config = dict(
    d_model=128,
    d_mlp=512,
    norm_place='pre',
    attn_scale=0.177,
    init_std_qkv=0.0479,
    init_std_up=0.0479,
    lr=0.00373,
    grad_clip=0.5,
    schedule='wsd',
    seq_len=256,
    steps=4844,
)
Each number is 500 + 50 x the weight over the matrix's rms, rounded and kept within 0 to 999. Layers, rows and columns count from 0. Numbers have three digits each.

# o: layer 4 attention output (transposed), 128x128, rms 0.0717, rows 27-31,59-63,90-95,122-127, columns 64-127
# v: layer 4 attention value, 32x128, rms 0.0379, rows 27-31, columns 64-127
# gate: layer 4 MLP gate, 512x128, rms 0.0777, rows 0-57, columns 64-127
# up: layer 4 MLP up, 512x128, rms 0.0808, rows 0-57, columns 64-127
# down: layer 4 MLP down (transposed), 512x128, rms 0.0755, rows 0-56, columns 64-127
o90:462459586524368552500411521483500546439462545475540617466531472500554467527547502547584435524505464471470496529429509382405545398511491532449453483440509520479477552468487425539556431479550518
o122:427434438488467496461503612461498479433462499460458482463454509429428449463558543612487530542544522465418512477483479494517535425493467545486477549519484581506482527473469565559502466527556500
v27:447572595396505526477460591496467475511510477507497621496433524495555441526502514509519516494506564554524513392577423468540448565477494417510484535537468487543517531485466507534505471532421426
o27:494444461551468517503488470493562488485422476554472435494485500503530531529550476496524477460427533492515465516499539472528581474554387540415486564418511401607540462456505548461550510519569577
o59:427511364531482443580570482458442534471475506608446471542512571444490411458487523541504528516522509416577446537385517522591515487562531542447511565398448571409515462417485520471478687485464507
o91:544529534537524466522487471600490486578481423441589438600518542491519482533547569561444538555507499452448552504559460502535458581488432452486467481468593419446581528546464459499457419556571520
o123:494516415552556508479504488598535487460449508577467387590552512537536530473506590558384507484548474471560489622478478484474488428466455485499551490465500401519538458540495477462517581441533544
v28:549543523438507439487488486461613533467488496496519496538486469519474471472375417494401564497513481547510516494529598420519566562535547565548499604540487514539464481491607462453490513450545584
o28:453502552598631479531502459561490505488429467540492495536479459543492540579468512452523499552470418480523527493410495473507471454418529496486504429437474497423557494575552531449485622545498538
o60:473496454519564553503587483544575548516506599578566445464525468462512559524477470563563457554459488493572483535499489444375535425491449528481567487444486480592471533513370519489421479553469451
o92:461534522502539507545523464457502448472421493499503520455514504516529475534507531465513526507527519492411477515468531493548536473496481455539428532519416533531472503456500515518531541445486534
o124:486539512491556468508544510394504490576536486462545575482464520378531486474492546463441543521478601533419558525555551506487471516505542496463440511551532483526465523467503549569405521462397411
v29:562469484526498549517444513476566470480494492394442485451497487441489411513420447507493457454511521513561479461490530482517511486573537501494502433424526434591547519466501507477571474412488514
o29:433445507537507513447513479519439454532426456547500509456537490549536546550495536524477500509490523536487494471528493512465508508478475424381425519476468462479513446533550496538492485599577518
o61:534496391549554432423498533567464557573459529515614454557579623461457480457537523503430472497392474541544481511565481454515442495487512549442607543498487532361413452529408516491467527548491442
o93:479453614477566465543474461435513535493471502437541434486494548500504464489547493570562536402593526536454552433515451566639445528447516479541463452442512542488598527456424502516512378586490525
o125:484560495542596509511537518560505492482504563492521530565532506566528526437507581503532528486513541504491472577533468579542393509460479447474592488508483572458603506492505515473465524538506415
v30:517462449527511394460502454434567486491487430477463483566557530530472541505495478486461444490526503476454509432415471568605516554484530514468414513593553465493571513620562537449529476466595586
o30:475537457497446479575563498467474562473463548554468506521425469529376401433557452560470584507490420441544593481501472429646442506451553537502500572500476549521349516541423547531521525462549478
o62:534538525616570502459509517592450492548436445516497375498578541539544542542536483473535552455494494473487524456584472475550514521432516506460544533485584406591433437549465593468496438494526571
o94:438457525505417497486400469386519543519511468458556495476467514420518498525514510452467421524466461478576546429517552380464515497575490505509447564469505498571434500490463468522565453483378486
o126:540447511499449495513519412514410435476509443516569545483573407492559521562500556536546524520514507512459456619575533634431485487458470491459511479468526504511509506433526455500506460498418465
v31:453576507548483536525463506375549540426535535555477543508466567459564446462461543545520508524517483453567487486517455453586404458473494522430571548437343555511498450482572435494536444556582539
o31:479467578521451503460395485501515527430474463466527435554503469501531495583554549491503511560499429521484557516480495464442400474510520522511571509435552493560470498573426515514487420474457504
o63:550472428547350619540612483513537529475463515510486596416573378431462480474482390623548379533454455438502457493499489569559454585469457536500494523450462604408555508412497444515529497426405397
o95:506539548470484506543450496446438544510604494524569540540554588512477494500443413477371512586419395489510596515519552396487418459483533447478535480438499468550469554579592422511524525459518529
o127:558437500477453556516505498472548489518569479443496522580530556499418561452518571536464459444611535489491547495540497541592553505453582527439540442532538464554429568445377500473477559536352481
gate0:536508442501530597461518470522453463537603573504488526517548580541418546577445453480551581487487573466522482494494445510559488505574517471417519562502546509421473503510554512487461507466468439
up0:564506375415510490506468548509487434489512479619487524469489444430473483516443539498503483483502573555581512510477506524543434407519583444404602589419521505500513466574597498518513531519580493
down0:443473559525601364514515529514537452459567389571488552487401485455447478464530552488518548453527505461525621553480525523511524491567464501451450482523544532555538555468460449616511502519499583
gate1:518533513482517554496434526459525512522514514479459472558544480417548430540410462490526493447472466528500503439476478475535469572484455488560425506510558501532532510482466573542470468458527371
up1:479498494519550462492527459550455509504506488489515536495478515576439563461566565499503489523532506497481533530530499523500509445521519524459610517483460522493491465500536476503578545502467545
down1:609488466493538522569465464453525493561532492514536513481531505548575530523529524472565519444532562516534528500532504421471525540466516641507466545562469469514503482493473492480509494478461510
gate2:524501549433506465531449513569465514480613402539547451588503477510523480560400577602564503376534466514497533410461505599427573572480522495494522532529523489500481514459520453550548468502489470
up2:575477527511474476494606457486531508499496512528528470531549438492415571561524535532424600537437520429594516510372529490605358473459421591456397510467430459462415493428484566500486557448432552
down2:595524597457580465494363538524545473486466519517507435487494515616489505509524377474450564513415460491569355479584405479496491529513541566480408545542502447522411542448540499600468520457599527
gate3:465480487555490474518416507569554390541461473521527493551516429554427539533512552544481531519449550490403561438509508517441440568479536470399448481494475521496408546528545547500556570454573451
up3:433553487596482538440402468476581495470508536599486556526500449458488487541498456498530529494429475460442498498518518481465414455471528489532488382502505466542467576531526484564506488550493454
down3:561390493459442492572598620531483486451540515520503446482540482495580442480520474544453500499576502519526476475437526499543531425458431489548546534514456476504513539519583424404432515464480488
gate4:512517466598539493518491462567614488465479575552479458520570512466478490457421458660541485472571469457480514504449509500491542534380549574524393415570505394512550502510518512465460542514599475
up4:578436603554480551492514569427480466524507555552520525433547477520487477457489511520494477519473488510565521529498462522557544508513470487415519569469452482464576488483483431499443427519541512
down4:479536504526616477510472492530508538498495490480562488490438464473427470515444503503482507504504464490530488608574444493429484566408507503543540480595508497464462456479455539531535601518401478
gate5:471429457459549487559500543478521442454560593503450480560500488535460470486501527594465452425500474470513582484439564485535534554469444452407517570556566538486493556467537434547415610349416521
up5:439589566488546446512421469402485524441614581449514455560505569508489560555447477570545564526531441550447559370522488407485483420412554494415461421541547477494632474548598503569537502482529489
down5:435529511531442471605663541495516474511499435555443504509466386497582547623450535476518549582529553520558518560469485479453399541483440425436439492437444524437494483527469491445480471557461588
gate6:483415562510510598485434456464473559465527489483459503475526521509420420501479459467429552498489467483531534503476516410503478485399464487453442457510483558465594402548563527495629565456541560
up6:535512534559470482404429467500558453522428515484557564570555554465407602482447407513468472556540508577525526515518460537475503445478530474519405464567496438531474577563498499443503482465511427
down6:610390459471452484579488447475566513537579439586456567550504486464481531462552511529497503496430551504519429521538427459591498477572527558475488414534462429491501487491537513430388569496482570
gate7:574441536500608491479459532365504532440611556395442454551611544439514462473548487524457532473517451483555556557548515500501485539486509449433432479600524444408494496468469444551518525394516547
up7:516552427505474446436466454403555560453493564546531469542509532454535493465496464522547532538433509494492463504551509489437469396481589461535484441588522419463478524481472538534483568441477578
down7:398559460490497495531526435510467516439549510592474567543413516477525487491539480506528474502609471517519482482503530518512400518462447451447517484466504517546689458619516453496471501560471453
gate8:503451561496592525512429462441437466499615486448438434541483430599549491461515435532482548456512354396433571525523442569584488412442595484495480592514500455473556413481466542476470548527473431
up8:429427471576457555457422502491467550586582421483609563479424448584642543493565468485463477531433374521409477497439467594574499311428481450414381613532376465436530534460549534451382491514422540
down8:572411589525567409564575474439372568423568606447515512601506404499449503469531433507401534538457560485421552533503564498604509426589545420457476485591398548463493400469512555493465486478447539
gate9:538494453558531519477472504445438454558600472478407464543517564464529448624470495540468473440512520513534541578472428510485468571413522459510514557480548491446455493493506459527599480530549384
up9:545566485495491512505542459450446461571522550501389558506513543470482421600481544508478491474481531580492516483418440500502534575445489466522508592488485477493499420566491506434482464505614405
down9:487546480504487448494493528463479557496426454426546529485501505462429496438540543434475591548340439559537397549498495447460456463573499452469500463504490556492481526473495443496553535498413546
gate10:447494545470456532538475468478426526470535519551451515447499502566460426463503442553461428488489541464557561549485499454524488542535483539512447529438537507494580435517504403436507571403491471
up10:482499463522568526513496477537534511586469464552534485507494464496534593460548503490551528500524567526529536504495472476529472427406455496475480460490419405497457505510423531491512468510562484
down10:514465436436461503481541512477521504537518446526551462442492543451590493448441533465426547509464532480478487591519536430421486538548482396436493433559493529498499447486547534438512556497473558
gate11:544494498493504498525432526505419511492606481455463553515524593538577487567446477546459557432511505499566610585476523553581481569388544551491511578445546511548503476358472524513457531521543464
up11:511489399515498561459449489486504435491531614588425463578570564543497574478435521484429485463480461534497538401494525484578532460467510503574519461627537430427536562552499556446486489519478479
down11:485466504553542475376532509527454516470570472474526569596503529555567462457499494650516544420494420564498532541527491526517518551429599497422485529574620577530520451440440453423557393561534516
gate12:468494501479487494481411517513535449438472537592477419534516371430491489466456467535510569511524401459460593394492521441521401427442545611539466449542531522458495505567457509521550528543461455
up12:596540557493452527479570573418449525528539543504515495515418485498547542516543484454518434496505494481548414649523523532600465488512461429541467487485483495573513421493465476480480527504500477
down12:510562529437564467499421464554554474557520501407557560586555463537459508453537440492464465481518518470540490532453482580467497478576502549467461492542511425498495491581468569480469537529512444
gate13:541418483551498520557494500563497454493546568442386570581514514432517502527420542526392506496446505471462567414516487590584534501489441511464515490548552451522529493488503420521432540444443433
up13:479571475509542442486546546443488638517512500485517545483597532448600524466472475565448530506506577432482505503463623482523588523533526484477499478515458529481367573504403439581479578390558543
down13:452494462608559510498485433496481495531556496543459476489539528479518511551375613490446418458545556576509513485537501453469589563450526398464486516495435564484431500522475529498512585529415484
gate14:476463486436554549444505537539445520603515434494505502494486480550530522356514504499501605443613571387550469524530530510513542496496519590528517513455473529441527455508542462467521529446537526
up14:543578471538447399522484464490503489389463564529466445492512512523488514613514469510443439541409470521382494537519451457552522481567556466589508477590481500522484529508443540554461472548490494
down14:514533422458634498436472532427465542604564595479587478492425550459483500404471490547447555464525592556502474480448496421566482513526511611469440572433561553567446552494446493449466534502452492
gate15:395532562497509539464498515384490538512498403453479523511483492417466428518510476486559402460632482466464490442456453509490467498499538571590413533495433529537506460492508536463496526387531443
up15:535456459493497511551431564499559466572564439522534575471438480546575529544478465447464504518519544481457491519455594455536456565571549526440471493427559472496477394428525444476493492465583574
down15:519523573461385510425540448494565491553484485466514526535509547536492509535497570468495514547515433528591443465516472552455457475485472519481479508559419530466581589532507473515471370488494462
gate16:568480459535584601479389466511534433465551601471447484604602521469515437450360489493526543436486507429532456524519510512450425508497509436456496451557449463444523474480527492520572509465486449
up16:506478512561582561460485477555555545460466566364510439487559535404479418524506618464451555541489515433521442541566423337471529528540448461515519514618453482443436497527552523506505485545478439
down16:447543487463551554437434504493393562566547514534452440638341472398489526558499457517423537481461426487500444518487563501565546456426588578479487412475517575472527391538489489449480467500451579
gate17:471440473523553600499545529523488441455528532445417512613481485450428495507469574530497515450500502570504577551441607548475400463512381481444506480521516429487465459517572551474560516474499485
up17:518467402526549540464525507454510403453502480452421505541489534462438442473437496577502515488496469539473540533420630452471405468525409456508472475544441496539436435502575504486554522465451535
down17:429540492557482524499492517607467609502441563530505488445464591459456480545520526456564508593455556571502462513484520414469421386461520484457519432535466535486596518345454504543505458505488607
gate18:452561481567637547450449581486410528577541442561416480523527545467433481413500512485496528438485523504444531500543469435512549569501572549580535517498512515424416435530497570506534551511528506
up18:580476517487486487453473504447548463520496611498408529459439533424496615603478458417521470571502439474507531477407451580480508531560469405526408494538556553538575411534552547530564555493519465
down18:472498420481448496520511479443523455338456536539514516569519425423525493557517488485487498534483591520539460539413562507459619532537426526485457530490490487508489455418517548517546360555469517
gate19:589520519521538428494501556543506548435619489349384504596506527496472422557357618495407470408549495579458539541567522470540503620436528512446466506546468446519494578496554479461408476524424456
up19:414550522562497592556457444618438543498527437498486523483483526495512422454490386540465550534551496480413436529501448539456481530423497536570562503551486385498624497616547542520530492407544572
down19:542516566501401522401621513433473489477529472516606446475640532385527462521428496614465377506585545520519468462373508523512565532559420580467414513596568384502431513536436536401492591438470502
gate20:426446582501579537425537581424449505533505530531388421538490503502445500498455511488420490447473492575536492550612518523528526618499576432524435503558513538371546528562440528457460593469535512
up20:473483388465465525490585502510454554478515426527398434455521533414479469406526474520450519465500534445432484609471456489485548436518482584391505433488457557484507451516461508435447513479482585
down20:442443480633537521403490504501434515608511476511504594570507482435549565527482486536467388552533442516537487481526515526461477468541487518476527484433573469481506527437512436576426468457492477
gate21:525444478552535489519501562514483541538508463448536571499465489497534467526472466474496461443554477401534596557482493358410494479497493525543480420517493477470410552521491490416504497537504441
up21:442463506540465458548526494565548499541451461481497531566454563572581547510496466507424493504531571585508538541451451424479398522486456460436522428429567451552426465490546444479583583480550495
down21:458468560473433474472517576413493409434426537533454500583489527438482507560627522563495472571484459578394421440550530627585486533508467540506451501558479490543598459549509467542454481509528512
gate22:559491552510477541442503465496500524493443503507543482521462520585482480467517519546449459522595413495488539544472554572476556621515550379554426433529450451472460604457427482485440597445490528
up22:542538500534476527495470550550533508537563534508484586473485569447583456588477471529480491532469535581485487517490469530473469420500530484516511450470591547538537507576508555463570484527551494
down22:455476496538408483514461544418586411486428433506499515547494475410559450544461551525512358511538445363524518526521545578455413494492522502512502474492545593522532505495573463395546438524535477
gate23:508428569587550545547486493543481552491576481455496496537561517532458478513467558432440485433493506527580568527528453470571468505467568529420457507531504480466558468479545511517559531466429497
up23:502510468469474494475547477578461568454473444476550457479512529405445542430508524495451483535538527520406440512553539544374518497469473419552465545527512515448430562541423613528493514572517491
down23:521514473461593436575478401475514506552586536485447529626462540495407554508508534541483503418500506403518487492500488589588487512379423438586515514526422457441539520457531487590428486505522404
gate24:518539427539460531441492428439497593524492404459463535635517564465497515462542526495458448389528449487489501460561552586621444409495452551483502492541548498520499523557512482513492489410496468
up24:435440482473491489457488445499586540518466425465511526523503483440540523407573553498501571418514509480451479491626512568615432497564434559538493504524477512520451556442480541532477493526439514
down24:483544538560260540496525477545508546535501482446522590497515476538477487511549452505528467566493542514534511496561465457536482471537512447433483448508505527561518528496505439517537269482466485
gate25:433433518457493568482472463511533545564482359483549531463452456493531491549504514490548474480558500456536510500534471447563495502650481547472514512393564508530485507413520569429455489465529500
up25:507525491486470536464486507554471546401464492538496518501609525491599499498493529507462554499441521526453512484510400559467517482428516476455536502528481505482596493542545520457485485619450530
down25:544505497566535538506448500398542532465472468489463476527467430495468463472527518546552456464537545464479543472479519523582546537553477494536542513476515506535494480448442461523450461475491456
gate26:502536479512503511478456532465463474533405491511541530515579453496504513472536509615533593414501469336501471433536581493486545516413592605520511510453501543493485512542495425498455542468513499
up26:428592472597494557499538531438475633482465600525465514540473533397548472507504470554502466452504511487421470511409449375548494518497529457534477484449506418595490547486563490512523557398458519
down26:499510426436509490574506552443475566476463642462507522460493521525469486480608501475468459488484542467507518548570487555568505485450568607571564509534503460484456525409499528557509457426571484
gate27:472451446476440514589425523534490490556483504557459519551440413476488492539528518536594431474550431405527539370487469460503446533514440526491403506572426477487492478474468438491537470472433485
up27:611589570497531430489536511430408516530525491391463479440484543482448492495436366489511583496517465557514521555532503505566416480452494414554441509481418499569515485580535563528481571471537506
down27:596473492428626438527507477510561505500543520519457495528479501549503537473383469463524470453462450501561444500449564511566530492526537545515511497523422486530474506577505464448485555486558396
gate28:477460539452551580562443493571458528593578540475442513477506558422480457484480469490498431415494428498518558505460388486447465524480423532482496515522521466433417451414451515457570519530504423
up28:470528389515477469473478463427478530471451503534508481557491471530571561547510576558526603568564512468465458448461627532619530438481548491489485448495532459565586496527525413513445472470468593
down28:525349514543556547534530472441497401509517492556442475540525447539421504428423471498487560571506545466613571575443458496444429557556481503417516462453514476493495517525510535535523564533503520
gate29:439446484482498509454532527547450535580586525510446419527487455496488459513530542487485509487545466469553602525522461542517495551415470535556522556505623448377529463534551461494560493544418581
up29:569433517504465362588501564495520455524429470457564533452492499519519487484519498541571406496537522478425473485499492496493479431614547574450494473478489585470471518498432506424431471495490470
down29:628468463407452480570528523579450492586502585541429533501478491587512546520476556551478445484502560597482555624535490474471561502452476455478463562448397436509490505459467492451577596437586493
gate30:542525521487578560448476578526359517599538445511482485611484507515545527438383529500471550406485485496457547474578530496507508436516402510400503513503482463456525582467407449505585532502430535
up30:496523463421455476533546455595481532482476542437492555557515572467475502498508432525557576421459521493424551528458504561498578460415540472486580605473476520487511453437560513471532499494470601
down30:469450450595586554553477555513559434410515520546499461516421452394566490527456544501499453530510517441483460501523490512552467500453343425504508432534510651611537404468467420569500483469436456
gate31:500461421496477514551493604545541524496471471434522473570461393542469486429559586566506479469486514467533512477586498599392492483469462524417480562604463411427400525539483515515557489520464461
up31:534512487466527579513531538573440562546504549478463475604447515503396407325580495516455508458550486509573423482501530633452504526539414508507493514549466507558506526487566502559584461498396446
down31:481525512585473554449538509470552488503441480446470500488497464442511437518524456559492458446468496539534458405470523543494508468503540566506511478496464626591551472504511577593450422489456496
gate32:494603438566461471520481483486501530489448532533575580533449418549550572525389498558561533442507473508499533487510478560537559500482494434459528455468548396509501554453555502573470552497391413
up32:525450407538441512557452569497496442530460491432479551500510489552537549549545531530567521475530628435446476545450503501466518521531368513454508469507661417498502481433580538559502492557502523
down32:577506523495598482428581463488452583500529554514474375506531581539360508487461523558354522505432477441424447491493457559455605513472578504423567584505432456509474523503463448491513641429500473
gate33:506422358566482550433503507519459457495528521551498510523512478542508488442453467672578563491522509439532488475546421549489417437483452460398496483511623505511391513489587484408486515576484466
up33:431474519566495606400585521557531430557527558475469478516471549518463509445506496512501501473445516516445449506585463530504431376536573543475507578639596557468446469457530467475505476530467513
down33:565507506470389568530427539515489484461463503447488579493446491472560383451459443560546482546525540573553452468443488491539522453496469560462524498479481494539610555452574564525543388436500605
gate34:475467486509479547555556560544502454511531428540442481556455535534538467398541677522501568487535546463502473538549490445490441499502498554524493472420452474408445515524473558520524546430464467
up34:500508538469483582548557546487513484537505425511441519508496570506551501454512578509495469480513510502514510451500496506499414504549545472538483472434449507451492481468477459617462508399370510
down34:523535556407364621524502478548470543542489497503413477505445569452570504534560489505510516536559470445461485545511467452467513411527412519575497395433489444476530526525508524516531441397548517
gate35:557554490426476432500491607524557575505506434394489547575475460610496516480433585476464456481531498435394523400512529497482375529534506547536431489502500529486454546595460496475515540441533466
up35:559540471537499400500450576591527508566472532423468531553514497507464501467503536466604468474578549397514448422418501447501478456462479578495507470500566483481485529579479522554491500481492541
down35:524470591518404544526522478510504450333463482500522519442520506473521483496562554466476519533456522571505541540507551584560453480492561401548481545491485526565477517465473483441566480467525465
gate36:537462469464492612447454581504433489560489469627479424455493515452545516463417505561531507502502533489567504512630488478519480520525422519414473503481583411433440475499491440421460484593477519
up36:509493563369503487504545519584508534544498449537456544526533548463642438502470515474516477508501531542512474588514492496538495505523500530438574533488543457484512556540497541526413460465464570
down36:466484565546462446598495484507452520436543520455558575516427502538489479513597467470498442474478485511396534606510444491533468369463519477565486558525511462525581464450489508597526552449424476
gate37:526524505492488525481451524579434476415539443455562574545487451542503588430542610520528536481520497440556442481481571429544457500428441458480507596491503420418439533508516497533533526499385486
up37:487486571501509524521494510557485458430530473505557521495502498553498575495520626483551550475518482525547438433490550416532450552472488506531529579432469431441471487509492554525553523484401502
down37:534504575447429516444571417430526474481399555515435542486486611418521482572506506469497399519529516459455508447442517516478384512521534476547491442453510494467543421602541449443533426482607569
gate38:486476478604524425541555517531470593458509518551481524475477482463497513473519428526566442461546489422523566485536476419550499655523535529509487503512473440503435526454453456508519465494402567
up38:529600478493493581509470516468555462508552497503447469532534577474529469428440507540402521518442487566381419509421493468557499460456440502425575537525543474495472466547538558566576485518519444
down38:526417547477441402570505470549594526474449482555520472506418487467435598567534557578480345434508443502524519452537488480475499527530464525570504585468521530457437500494493503428532572559493458
gate39:553483400409461580470469618472466497446548454511480509550508489530503496502476455632459480442519535539481487412598460566540368472575513518392470439567535486378480444449534509522460495456535482
up39:555504547489480580495432467413549547466486442517464505468508452481502467617461399518384455494511405492446461467504573559532419428504494524563371511528446478572578471480446485509463513453439462
down39:439499453511230534494581481456497498461472620549561543463548464553554519450545600478411486479473418548527478502475496545435517468425455550510513542546522564514514556475490496452454402500519447
gate40:504502536492533434492485572407559493440532435504525462523535522482467481386458552527527416420482471422568489469617565485520425495526496494531523464604552481541402433581449455511446559474537538
up40:447576518506457524495496369495420480548498531481470516486480422456520522581536524462479551579497490469455563484467435613465547562515464486475478577442537479442588553435529538600578517539455495
down40:603575560436677499509441581511489432490451478581478450519468505520488486536416487533518460495522469451497512501495527585579507519481625510513569458428509401514493453542589511536446442527495508
gate41:575412550424552544454453546576449431480610474503512516549598555457502454517454489444492520353469440522438581564545492536524444510465543536543439404484537453379560504464501435610422514513460492
up41:517490608391475530528591481610469502488522412525462564451555489463416438478482546509519573352531489573491535656576534447516545580458562564610513529501462561466436526446430521564395466560351568
down41:519459494509463562459502499479496443420491413518517480400500505493493451484585583530467475575535480609554449521492455518575431494493490610586553513437501564574540513410530361521525471465476602
gate42:541471535545606533472520578528473489494596367491472435530542544515472380515484591487466519460534563512497468479590530533462506574460507477437479545499484504473529488524596488502523512507557388
up42:503458465554437468523424416543599441447438621504532589526487451510551549438445477514517537487460521582588482492400484513505511474412493586479515397442545405508585455499469436574540629471488563
down42:543515577431464431457526528512517562458500488442436503510558512501472639518528542450469573483665495537405573569489529588473491425507457529414457475451522620502430475444503426468529447519499424
gate43:547525577518519434541502589527488467479517563421510521543447439539472470450493487511466512476505542459478468471529544457441502560621463512514554446481472444450405555505523563508569643486475424
up43:445478465481484544492478429466592523554506518504478554580576517441483509476458564546495500477582469495486535484511475465527533455427549507483445597547473547532546401511465417451497391574573577
down43:641519491480522447491462533524511609423561455499510513504502500563504525482465589437516481536534502571412507431491522513445438574484340454503452506579491484548414509553507485468539581519521459
gate44:530446472480512458549491511473537467491530500447548602526490528605514402529459526457441492522574502503462508452506489514539460504542504509435446527550446513543481451461540483483463544505543483
up44:508538605534508455484528585465535527469496510429548571548515514459473430533491526522478442464520502447505458418588502436537459488512498541535418474576489487546507500518511492445453492508404455
down44:545534463570438485492563373529478487476520514532541514510442561458525535501437484437549548509552501509508567481443518423509546522491527533421526481468482552531503465479553449525539520524529508
gate45:563448509540425470498420588489460473555431467498572559497506458623495536498470507491492513485611558457442516453475476428546476466484551640475478454470534497488439480518472464447506450473565513
up45:495540525432539600491535371470452520515512590482493514552515456427496446500486562478527487530438504558517486614611472516518481532497425441561516466534491554483556457483522461544504495510432475
down45:535487460589467399498450564588541532493474430561481480468533439544511491464552458516505505434549521419479546441514473454490501433438496569372477533454478406488471521546491531381546500478519486
gate46:494495514537411564495460511511551461512377468511531563529506557495567473555452538476473426492508459499554560511482499496465481480493567473456432519407534483521458503520449509429479492463554509
up46:467502492497458465440440498529571523573463464508479495476441462453531493520447453472514399501519516489498515512477467557502473514504519480481479489465572500492451529501481529529557565525465564
down46:517464565463671495584565535467444506462616505480517485517467455529519553518500514557575527501517542546477510477523535473543502441434470492525528563551460533541512478451574492447428479470469425
gate47:506388496469551522534495595572541515612572496541486485540440463526490491507460596495503469423500386502475494470532497548518600574466524481412565446490493515473434606412483469442498504473456532
up47:496524526483530473482555519588521511546599449500507496535499478621486620490390562584459578449491517568610441455456403520518553557451484465511525545514532413486432514461467490464532492578452461
down47:532531472482488418560517465351586498513468418517490473526532501525505538466469533471451498504489397558536450575547522525436568425457576467559509433570390498535508491436615566469545446395468454
gate48:491466513428527507542455499580388478476553569346526481522529499476605526565433576481512446458539514562501534533563502538525503511530498608417488471459525486444467438495490571535473510568534484
up48:475534513554467506507437561396543532550453436653503487468492539513423493488534310535509539497449433478472482487461448464546467455469468500523512518521483558501514574535492480524544535465529443
down48:521473480461416399598597466511537491531548473462482610556459518489544572451498620537440468560558502508491522408483398431450518488576480520485473539463484532481539466495540410575496385494545452
gate49:525448512597552504535483632480491500446592560492433475571395464393489555424445608460475544449404488460577603427511449435481501514568473502424409514462581492500502490573507461545562498502417527
up49:442482495529444543493552419442488373539438530578489469445538482692500429520496456517561460497542547463501480480459520480525500483510418554466516477525466547515578564527610479459502493652557480
down49:466521500522450591501503445562543521538482465501517536506551352530508481549565430620512367543623436445486455543502393521526494516466415587424539488553554489596543479543616509509467553538503420
gate50:538527438497514460501468452594666522503601522588451399621539552481522436492477536543616453399513418434412594559492470513477537466464415560556460413437591399509610480450461588629562533472581526
up50:474545508453466488480495511502372434406511454514571624440354499594521490450544522508428533547504588397547492476541597615493511526443540435458527490582406458523432492501565458448476521467401470
down50:506514485538583416480551427499486559494507513512461519518515507518402472592370603418520444496385486437527481633669455480424564469424447443480545470451504530470538557553487495477494709567439546
gate51:463515501437519492576437551553486534516458398479540518523443498535542531564565532609535463456543455502543452468462534497506480528492488524524472491440521435491476516466553508479532603451506479
up51:509533471531495489456522466436523519522544580474445531506545499418448488413441489436458501486448540468470548569571470507519509482577493520514499523557555530505512448506434489556461401489456532
down51:499461456527558508488468587482526459596467456566527445430496528560531514499471563536485477520501508466604501591520472451449538552446513462523470498513500434501455498501460464413467563486506435
gate52:496466472473578608500593544466413568535537528572466526515446540461559460509420473479498473500454448519511446479507438535505473405501470532416512471509530570373458501486514504452511480519528612
up52:436512546545408440515405434527569485359434505419523461512482504455455544432540502554536553492511515458466519462525557434548498505516479509523464483475434465623510508467490517577592510466437493
down52:586495584491463617569497469458425499580540603520439482485444545511548483505491505387525455548577581555455510566485497529534482501556487485443527526540514571486503501544489522470555444520525581
gate53:581464444539498527508453503494466526573562457557411487513520447540544476476418487492528582460486510387470447430499474531520436531583528533428437472541540478363465505528530522455555458462438441
up53:554454482528517608394467474394463519503441527517432490475568500512543437593428395522461523462582489523528404499489461564449409502490508495537534418452606565475646428549578586515510471510497470
down53:482466450446429551457518427525511474479438559491686560531421537395536523477510495507539451491409420452490489591481572538550512477536513489462505467432475541484455502471527680541484414591520504
gate54:625370513586541531453454470468515532503512508485468459481526507535492543513524543533454500451485555467516464518535483456540463576539503581317561504517538533314483481445507490461419536532544433
up54:471522448468456476571569449509423512514437556556486570475513515538459482557477562496434526544437444450547490513585381520485500523556416518560547488552408425455527403518519543474564579478417556
down54:543457551432469517576502510553467518467584546549456541376483492490471514410486508537521556509402460489564481544491499579502516481549502581484544524417382320491440474556608430485509550399479568
gate55:500484518523489495524447482568531405481483576500523571553470443612470509421561549528456515506495475420371516556542566603533500496414543450492429527436499493539517517438544397561535620494503510
up55:562509450487395511555513520539426526525538479541498433506436509545564512429480420460566555509538560637532430570459463497594444502410487558560515513405484555431514529535499500501513462449653493
down55:409567479467623533408487549548447508483537527583428504490420470441549471548485523538486573530441476546519480587518451454487498578400486363460478530484505482542429479433597490501610594549476494
gate56:485360502514469487479499575563425476539487454449470524540417479559456609473456566463493475480492568477522556481466466521533530488534481573476525532516556451456446517444407509458543471513431445
up56:498474445415503540517461522603510499437501462437585510529497407505485529532519452553520502475526544476518506530503572567481424514424552473558592557408476495523389477503444516523459522491508487
down56:466532505476454490479481503442466434540541498503460495395488484488589494590554537475526446475553510482501485497460459512551535513481453456436446459488487547470493553415555532495485542528465509
gate57:543586564613468481448500578507512490478549512549419524568412453421556576461541567550458539414606589527446494518544540459488527476539432522436472546434560421451506507442518517541540572580536497
up57:546607539516467527460462470524546473495465614462410580572402430548501584591520583549492533502455510469497460472580592516489433354639591580563400488455529527533440485528483545548547570515491484